Part of a small language model's weights.
Size: 3 heads of 64, vocabulary 900.
Training: a variant of SOAP for these matrices, 338M tokens.
Each number is 50 + 12 x the weight over its row's rms, rounded and kept within 0 to 99. Layers, rows and columns count from 0. The size before them is the row's rms in percent of the matrix's.

# down: layer 12 MLP down (transposed), 512x192, rms 0.186, rows 168-178, columns 0-95
# gate: layer 12 MLP gate, 512x192, rms 0.188, rows 169-179, columns 0-95
# up: layer 12 MLP up, 512x192, rms 0.196, rows 169-179, columns 0-95
down168 092:59 63 47 53 55 54 53 57 39 58 47 56 52 50 44 32 56 72 46 32 53 79 40 57 68 36 37 43 38 54 48 44 53 62 65 60 61 45 33 67 34 25 46 40 53 20 39 45 48 41 42 52 55 56 43 35 60 55 47 38 64 48 39 60 35 63 53 81 56 57 47 46 97 50 48 54 21 42 25 48 55 62 55 37 66 43 32 48 44 38 31 45 62 45 32 46
gate169 098:73 45 65 41 46 62 31 52 26 40 42 43 52 53 43 51 49 48 47 54 44 57 46 47 50 68 52 57 54 58 38 58 60 41 35 73 16 65 39 68 59 57 41 59 45 42 54 57 54 45 50 43 41 44 45 54 60 56 35 44 44 48 61 49 51 49 49 56 50 48 44 61 38 52 48 34 63 32 43 52 30 55 47 64 40 66 42 53 33 63 54 55 74 51 36 39
up169 099:43 51 58 42 62 62 67 50 46 43 56 51 47 75 81 71 41 67 49 54 47 64 65 46 55 63 60 49 43 47 44 61 57 42 69 56 36 27 61 64 50 51 45 37 48 58 49 65 61 54 46 48 53 45 46 41 48 50 57 33 51 53 51 22 59 56 44 55 66 30 35 41 40 36 51 22 61 41 49 83 21 44 31 54 63 59 36 50 63 54 54 56 60 52 46 42
down169 102:61 39 80 71 36 42 58 52 45 48 77 32 36 56 58 41 67 70 57 59 73 72 41 26 52 60 33 48 60 41 44 64 40 44 42 41 45 41 40 28 53 66 53 54 56 64 42 54 45 63 59 51 48 71 38 56 57 53 32 41 55 59 37 55 36 41 75 63 47 39 66 64 58 31 52 48 53 54 47 51 59 48 41 41 43 46 41 74 45 28 35 59 34 47 66 63
gate170 103:52 43 45 64 69 49 41 43 39 64 63 42 27 56 60 46 48 46 47 46 58 57 45 78 60 57 60 53 58 62 41 56 37 41 34 35 39 44 47 41 42 58 55 47 43 59 53 57 50 45 47 57 33 55 50 54 71 41 33 45 43 41 50 55 69 49 33 48 29 52 54 66 44 47 30 27 49 29 39 45 36 56 44 59 47 62 53 21 59 42 51 30 25 48 42 88
up170 100:43 65 79 51 54 57 69 51 31 49 61 58 23 41 44 62 78 65 58 42 37 62 45 46 39 69 51 53 54 29 35 32 35 52 26 56 50 70 75 44 45 67 59 44 45 43 45 74 59 30 41 51 34 41 44 64 44 47 50 42 54 57 44 61 65 45 47 43 69 49 55 72 49 66 53 48 41 39 60 40 53 32 68 40 58 61 53 46 54 27 40 37 49 63 42 71
down170 099:55 41 55 41 53 40 40 50 35 47 47 46 54 67 61 51 71 53 73 46 30 57 46 40 44 46 56 55 49 54 62 39 72 17 45 45 76 28 56 46 55 30 30 59 45 44 44 44 46 44 64 50 66 61 39 45 34 69 51 50 39 60 44 62 51 45 64 38 48 35 47 30 89 21 56 58 54 34 48 61 50 64 43 43 63 26 41 41 60 66 70 62 54 42 41 49
gate171 106:47 53 12 42 45 64 56 44 33 48 54 58 74 35 48 47 53 58 53 30 46 49 44 56 40 41 39 58 44 45 29 41 73 53 39 59 59 46 57 53 46 42 60 37 64 24 39 71 56 59 43 37 48 54 48 57 44 23 30 76 49 66 49 76 50 43 58 52 46 51 36 38 44 48 51 34 60 72 31 35 51 46 53 63 57 34 60 52 41 47 47 61 51 59 33 52
up171 104:81 44 73 35 48 38 50 70 28 49 41 46 44 38 52 53 41 40 42 62 46 48 28 54 46 34 53 34 60 38 34 98 58 43 48 32 50 49 54 44 46 59 31 48 36 68 63 42 52 37 64 62 34 45 67 50 49 43 62 43 60 42 37 38 25 50 49 65 56 63 53 51 60 55 59 65 56 38 66 48 63 63 40 49 67 55 63 45 46 66 58 68 57 67 62 54
down171 105:53 31 55 75 17 55 63 53 55 59 58 57 34 49 10 41 64 44 62 54 50 54 36 38 59 54 60 32 54 25 61 67 40 35 46 53 30 54 48 44 45 60 41 44 64 39 46 42 56 41 62 41 50 44 64 48 52 65 35 49 63 51 53 46 63 38 71 56 71 31 55 53 67 50 56 80 39 31 52 48 62 44 35 47 50 51 54 59 41 53 63 51 70 34 56 67
gate172 098:24 39 53 23 52 53 47 51 70 49 39 36 35 48 38 25 56 48 43 43 54 57 37 42 30 61 40 32 36 45 36 53 38 56 40 41 25 61 46 65 24 50 42 57 60 78 51 53 42 40 38 63 54 49 61 54 65 47 43 48 28 30 56 53 53 75 54 44 63 51 70 70 58 57 52 56 60 26 54 55 38 52 54 47 28 44 66 60 56 43 49 59 51 43 67 57
up172 098:48 65 69 52 53 30 53 48 32 53 26 29 49 54 55 49 59 66 65 39 57 32 62 57 80 49 43 52 53 62 45 42 66 71 67 55 54 29 50 44 39 46 55 44 35 44 47 51 57 46 30 39 43 49 62 39 39 39 62 52 58 75 31 45 47 47 51 34 42 39 53 46 51 42 64 60 53 53 41 31 43 69 64 50 44 42 54 49 59 57 47 44 38 53 42 73
down172 100:46 52 88 56 74 42 58 50 57 41 52 47 19 65 21 42 29 52 29 49 60 45 38 26 46 74 58 46 40 50 47 43 44 51 51 60 40 54 40 64 53 48 32 61 44 50 55 42 46 55 44 31 46 57 55 55 55 33 43 41 41 39 43 45 59 35 57 40 64 48 51 51 66 45 55 63 62 35 47 54 60 25 50 47 60 51 55 72 64 59 52 44 40 54 45 44
gate173 107:36 49 66 28 45 42 54 47 38 46 44 51 48 37 64 27 59 68 59 48 61 59 41 65 36 35 32 76 27 39 44 68 49 67 72 65 35 76 56 50 36 44 58 53 45 47 30 32 31 58 59 44 46 61 37 50 48 51 53 44 45 35 59 56 49 51 52 48 39 45 64 65 27 47 39 35 60 62 53 48 44 54 57 50 43 58 58 51 43 62 69 66 37 52 44 42
up173 131:45 56 59 33 25 45 37 48 57 43 63 55 59 31 57 32 57 59 40 45 55 65 15 59 53 58 39 49 26 57 62 39 48 61 58 55 41 42 57 44 38 39 54 59 45 53 37 43 48 66 46 62 46 63 63 64 62 36 31 55 46 37 50 39 54 58 59 49 39 30 52 66 28 61 51 31 69 50 58 45 43 59 66 57 51 61 38 64 57 73 29 72 37 50 46 44
down173 117:36 46 39 57 55 75 34 57 85 51 69 51 33 55 65 60 50 65 54 29 42 55 72 43 40 35 44 56 46 52 47 70 80 45 41 47 50 51 55 38 49 46 70 28 48 51 50 32 53 45 60 21 58 37 49 50 42 39 52 42 48 42 34 60 50 53 47 58 46 42 35 51 14 38 41 60 51 69 31 62 53 50 45 55 52 55 44 42 50 61 49 42 66 53 64 54
gate174 105:47 49 47 45 35 36 55 49 34 41 45 53 48 53 45 53 32 55 35 72 34 36 57 52 59 75 46 69 58 46 62 44 28 41 63 34 57 55 34 44 47 57 60 64 54 63 53 50 40 47 47 45 73 50 71 59 46 50 66 46 64 44 29 51 33 55 67 44 69 72 59 19 64 38 37 21 41 54 34 42 47 44 56 48 52 38 45 19 63 47 46 40 48 49 65 46
up174 102:34 37 73 62 39 58 36 54 47 50 42 52 38 41 65 57 49 41 64 43 54 47 39 52 33 58 40 44 35 66 67 72 20 59 44 58 74 43 54 47 53 44 55 51 39 50 45 38 46 52 32 60 54 48 33 55 56 59 37 45 38 67 65 61 47 35 36 46 65 61 38 45 51 62 32 66 40 35 32 53 57 63 46 45 24 48 24 44 53 54 51 55 62 52 36 58
down174 100:51 47 30 35 49 34 47 19 74 44 63 46 54 51 26 35 47 55 58 56 44 27 50 34 68 52 55 53 35 51 49 59 59 65 34 26 63 57 51 34 47 44 60 57 58 52 37 44 36 58 46 33 65 61 47 67 59 62 38 44 58 47 32 69 37 48 51 45 49 76 46 66 66 69 56 50 41 58 35 54 54 61 51 42 28 56 44 59 51 27 56 37 49 44 60 38
gate175 096:54 26 47 43 38 54 51 51 44 41 40 38 34 40 70 56 46 41 60 60 37 64 68 39 35 50 52 44 59 27 34 57 59 56 53 62 27 53 42 45 42 62 39 57 48 42 34 50 69 32 48 66 65 17 37 56 77 54 69 54 56 65 40 39 60 55 61 44 49 35 44 39 28 58 45 53 59 55 27 61 52 57 70 39 17 30 39 53 54 42 50 41 44 32 63 37
up175 099:57 73 49 49 46 67 47 57 38 65 52 36 51 37 51 52 68 61 25 44 69 44 35 51 46 26 34 37 48 34 44 59 57 63 53 64 41 29 45 44 30 14 49 75 61 54 55 34 56 51 53 44 33 44 47 48 47 48 57 32 55 77 63 58 65 58 34 41 54 56 61 37 36 53 56 42 52 63 60 62 47 67 54 54 67 61 56 45 45 73 36 39 46 68 63 52
down175 100:41 64 32 62 48 55 43 40 38 61 48 64 93 42 53 41 54 46 47 66 59 45 49 54 41 60 56 44 30 65 28 64 44 52 36 55 43 64 53 51 64 55 63 31 46 50 54 64 58 60 47 57 62 65 68 51 66 34 47 89 44 34 55 63 56 58 44 74 45 31 52 58 44 50 77 54 37 45 71 39 44 42 37 26 58 54 43 46 50 50 43 63 56 49 43 63
gate176 101:65 47 31 33 69 49 54 54 36 31 58 48 75 70 65 61 42 62 58 53 40 49 44 40 59 50 73 54 45 63 59 51 52 58 36 33 57 30 54 51 78 44 52 63 50 52 31 48 55 40 62 65 60 53 54 47 65 69 52 44 61 50 38 61 37 53 64 54 40 37 51 80 64 39 73 79 45 73 41 53 72 56 23 25 49 33 63 40 67 66 63 34 40 56 49 80
up176 098:63 57 44 46 34 43 63 49 59 28 62 31 54 50 62 36 53 65 50 52 50 37 57 50 63 77 55 56 43 70 48 59 48 63 62 46 57 50 54 25 33 63 67 49 31 30 57 44 49 54 39 39 45 61 45 34 35 78 46 59 42 42 53 66 51 43 51 29 39 60 41 62 50 52 55 32 40 35 59 35 51 43 37 40 59 38 41 68 59 47 52 43 55 46 31 46
down176 105:56 53 48 46 65 42 38 67 50 63 58 66 39 54 50 53 53 41 58 66 51 37 43 37 61 41 40 46 67 52 44 76 49 43 34 47 51 50 46 43 48 44 55 60 51 40 58 44 49 45 50 51 52 37 39 42 50 57 55 30 50 33 37 43 46 41 47 61 39 67 56 48 33 49 41 49 61 52 80 69 37 75 56 56 56 45 62 46 35 52 41 49 35 39 67 69
gate177 098:58 55 66 38 51 60 66 42 31 47 54 58 25 40 58 44 30 62 27 55 43 42 36 39 52 60 47 42 60 38 52 43 47 51 47 52 76 47 23 76 43 39 66 39 59 54 43 37 35 49 61 38 56 28 24 48 50 61 68 41 42 75 57 21 37 52 45 46 38 72 61 94 38 37 49 43 59 38 50 43 19 49 35 57 59 55 39 54 65 70 51 43 64 42 55 48
up177 100:64 45 38 47 53 38 45 56 66 49 35 58 40 56 59 32 70 38 69 34 55 40 40 42 50 48 39 50 58 71 39 46 36 45 42 38 46 65 38 77 55 48 65 38 51 35 71 40 44 50 61 58 33 50 44 54 52 44 35 68 56 55 36 47 39 60 77 45 46 44 53 60 67 63 67 63 54 31 43 37 49 54 43 55 40 55 46 55 46 52 52 43 32 30 49 39
down177 098:48 41 37 44 39 58 39 41 39 59 48 44 28 47 42 42 58 50 61 60 71 29 69 66 43 37 72 64 63 59 33 66 54 53 47 56 57 35 51 33 53 45 44 59 34 43 54 25 77 63 73 48 46 49 57 43 30 55 57 46 48 61 46 55 66 30 41 38 40 57 38 63 99 68 39 51 54 41 50 37 58 49 46 52 29 40 51 50 23 43 41 55 60 42 55 34
gate178 102:47 55 48 54 57 29 59 70 39 46 65 73 37 31 90 50 59 40 56 49 41 79 63 52 46 60 41 52 51 67 54 45 52 60 46 56 41 37 53 31 45 47 51 61 32 46 42 53 42 31 58 33 40 50 48 71 74 51 45 46 62 55 42 50 34 48 55 62 53 54 54 70 38 71 52 45 56 58 45 42 32 50 35 53 56 42 40 43 64 77 58 30 34 45 51 44
up178 102:55 49 86 71 58 51 72 56 40 46 63 65 47 48 64 40 68 47 58 45 67 59 55 44 59 37 63 31 65 31 66 54 58 57 25 54 56 45 37 30 44 64 47 34 47 60 37 48 41 35 54 54 45 45 47 34 59 57 57 58 51 35 43 44 52 50 47 70 49 53 77 62 48 56 56 49 65 56 59 82 44 60 58 55 52 42 56 18 39 45 40 45 38 66 53 57
down178 099:46 77 37 61 30 59 53 30 64 58 62 40 41 57 61 34 50 53 36 48 53 44 66 56 57 35 36 38 38 31 46 71 39 47 63 57 51 49 25 27 31 33 54 58 36 45 58 50 61 47 44 51 38 63 50 55 63 64 32 28 31 40 51 67 74 46 55 53 62 49 57 43 66 40 50 43 42 69 62 50 66 34 79 56 40 51 58 59 35 45 72 39 33 43 64 34
gate179 096:55 50 14 27 58 46 29 59 58 47 27 56 64 48 45 59 39 48 61 54 46 64 47 47 36 59 42 49 53 43 58 59 51 43 54 50 44 58 58 37 38 69 52 72 37 48 58 32 59 55 48 45 43 46 69 41 48 35 45 41 44 57 56 55 61 31 45 42 61 61 59 34 20 72 46 52 50 43 50 58 42 37 42 48 52 41 63 39 54 45 53 44 51 46 08 47
up179 100:59 46 39 61 38 66 68 58 59 56 63 49 49 45 51 46 81 42 65 49 44 30 30 70 48 39 64 47 57 62 41 36 83 61 49 49 36 58 40 37 46 45 62 50 40 49 53 47 46 37 25 55 54 46 56 64 22 44 52 32 48 35 52 44 60 38 39 48 59 66 59 48 50 35 46 51 48 57 53 45 73 48 29 66 30 53 40 49 41 53 58 72 55 71 52 51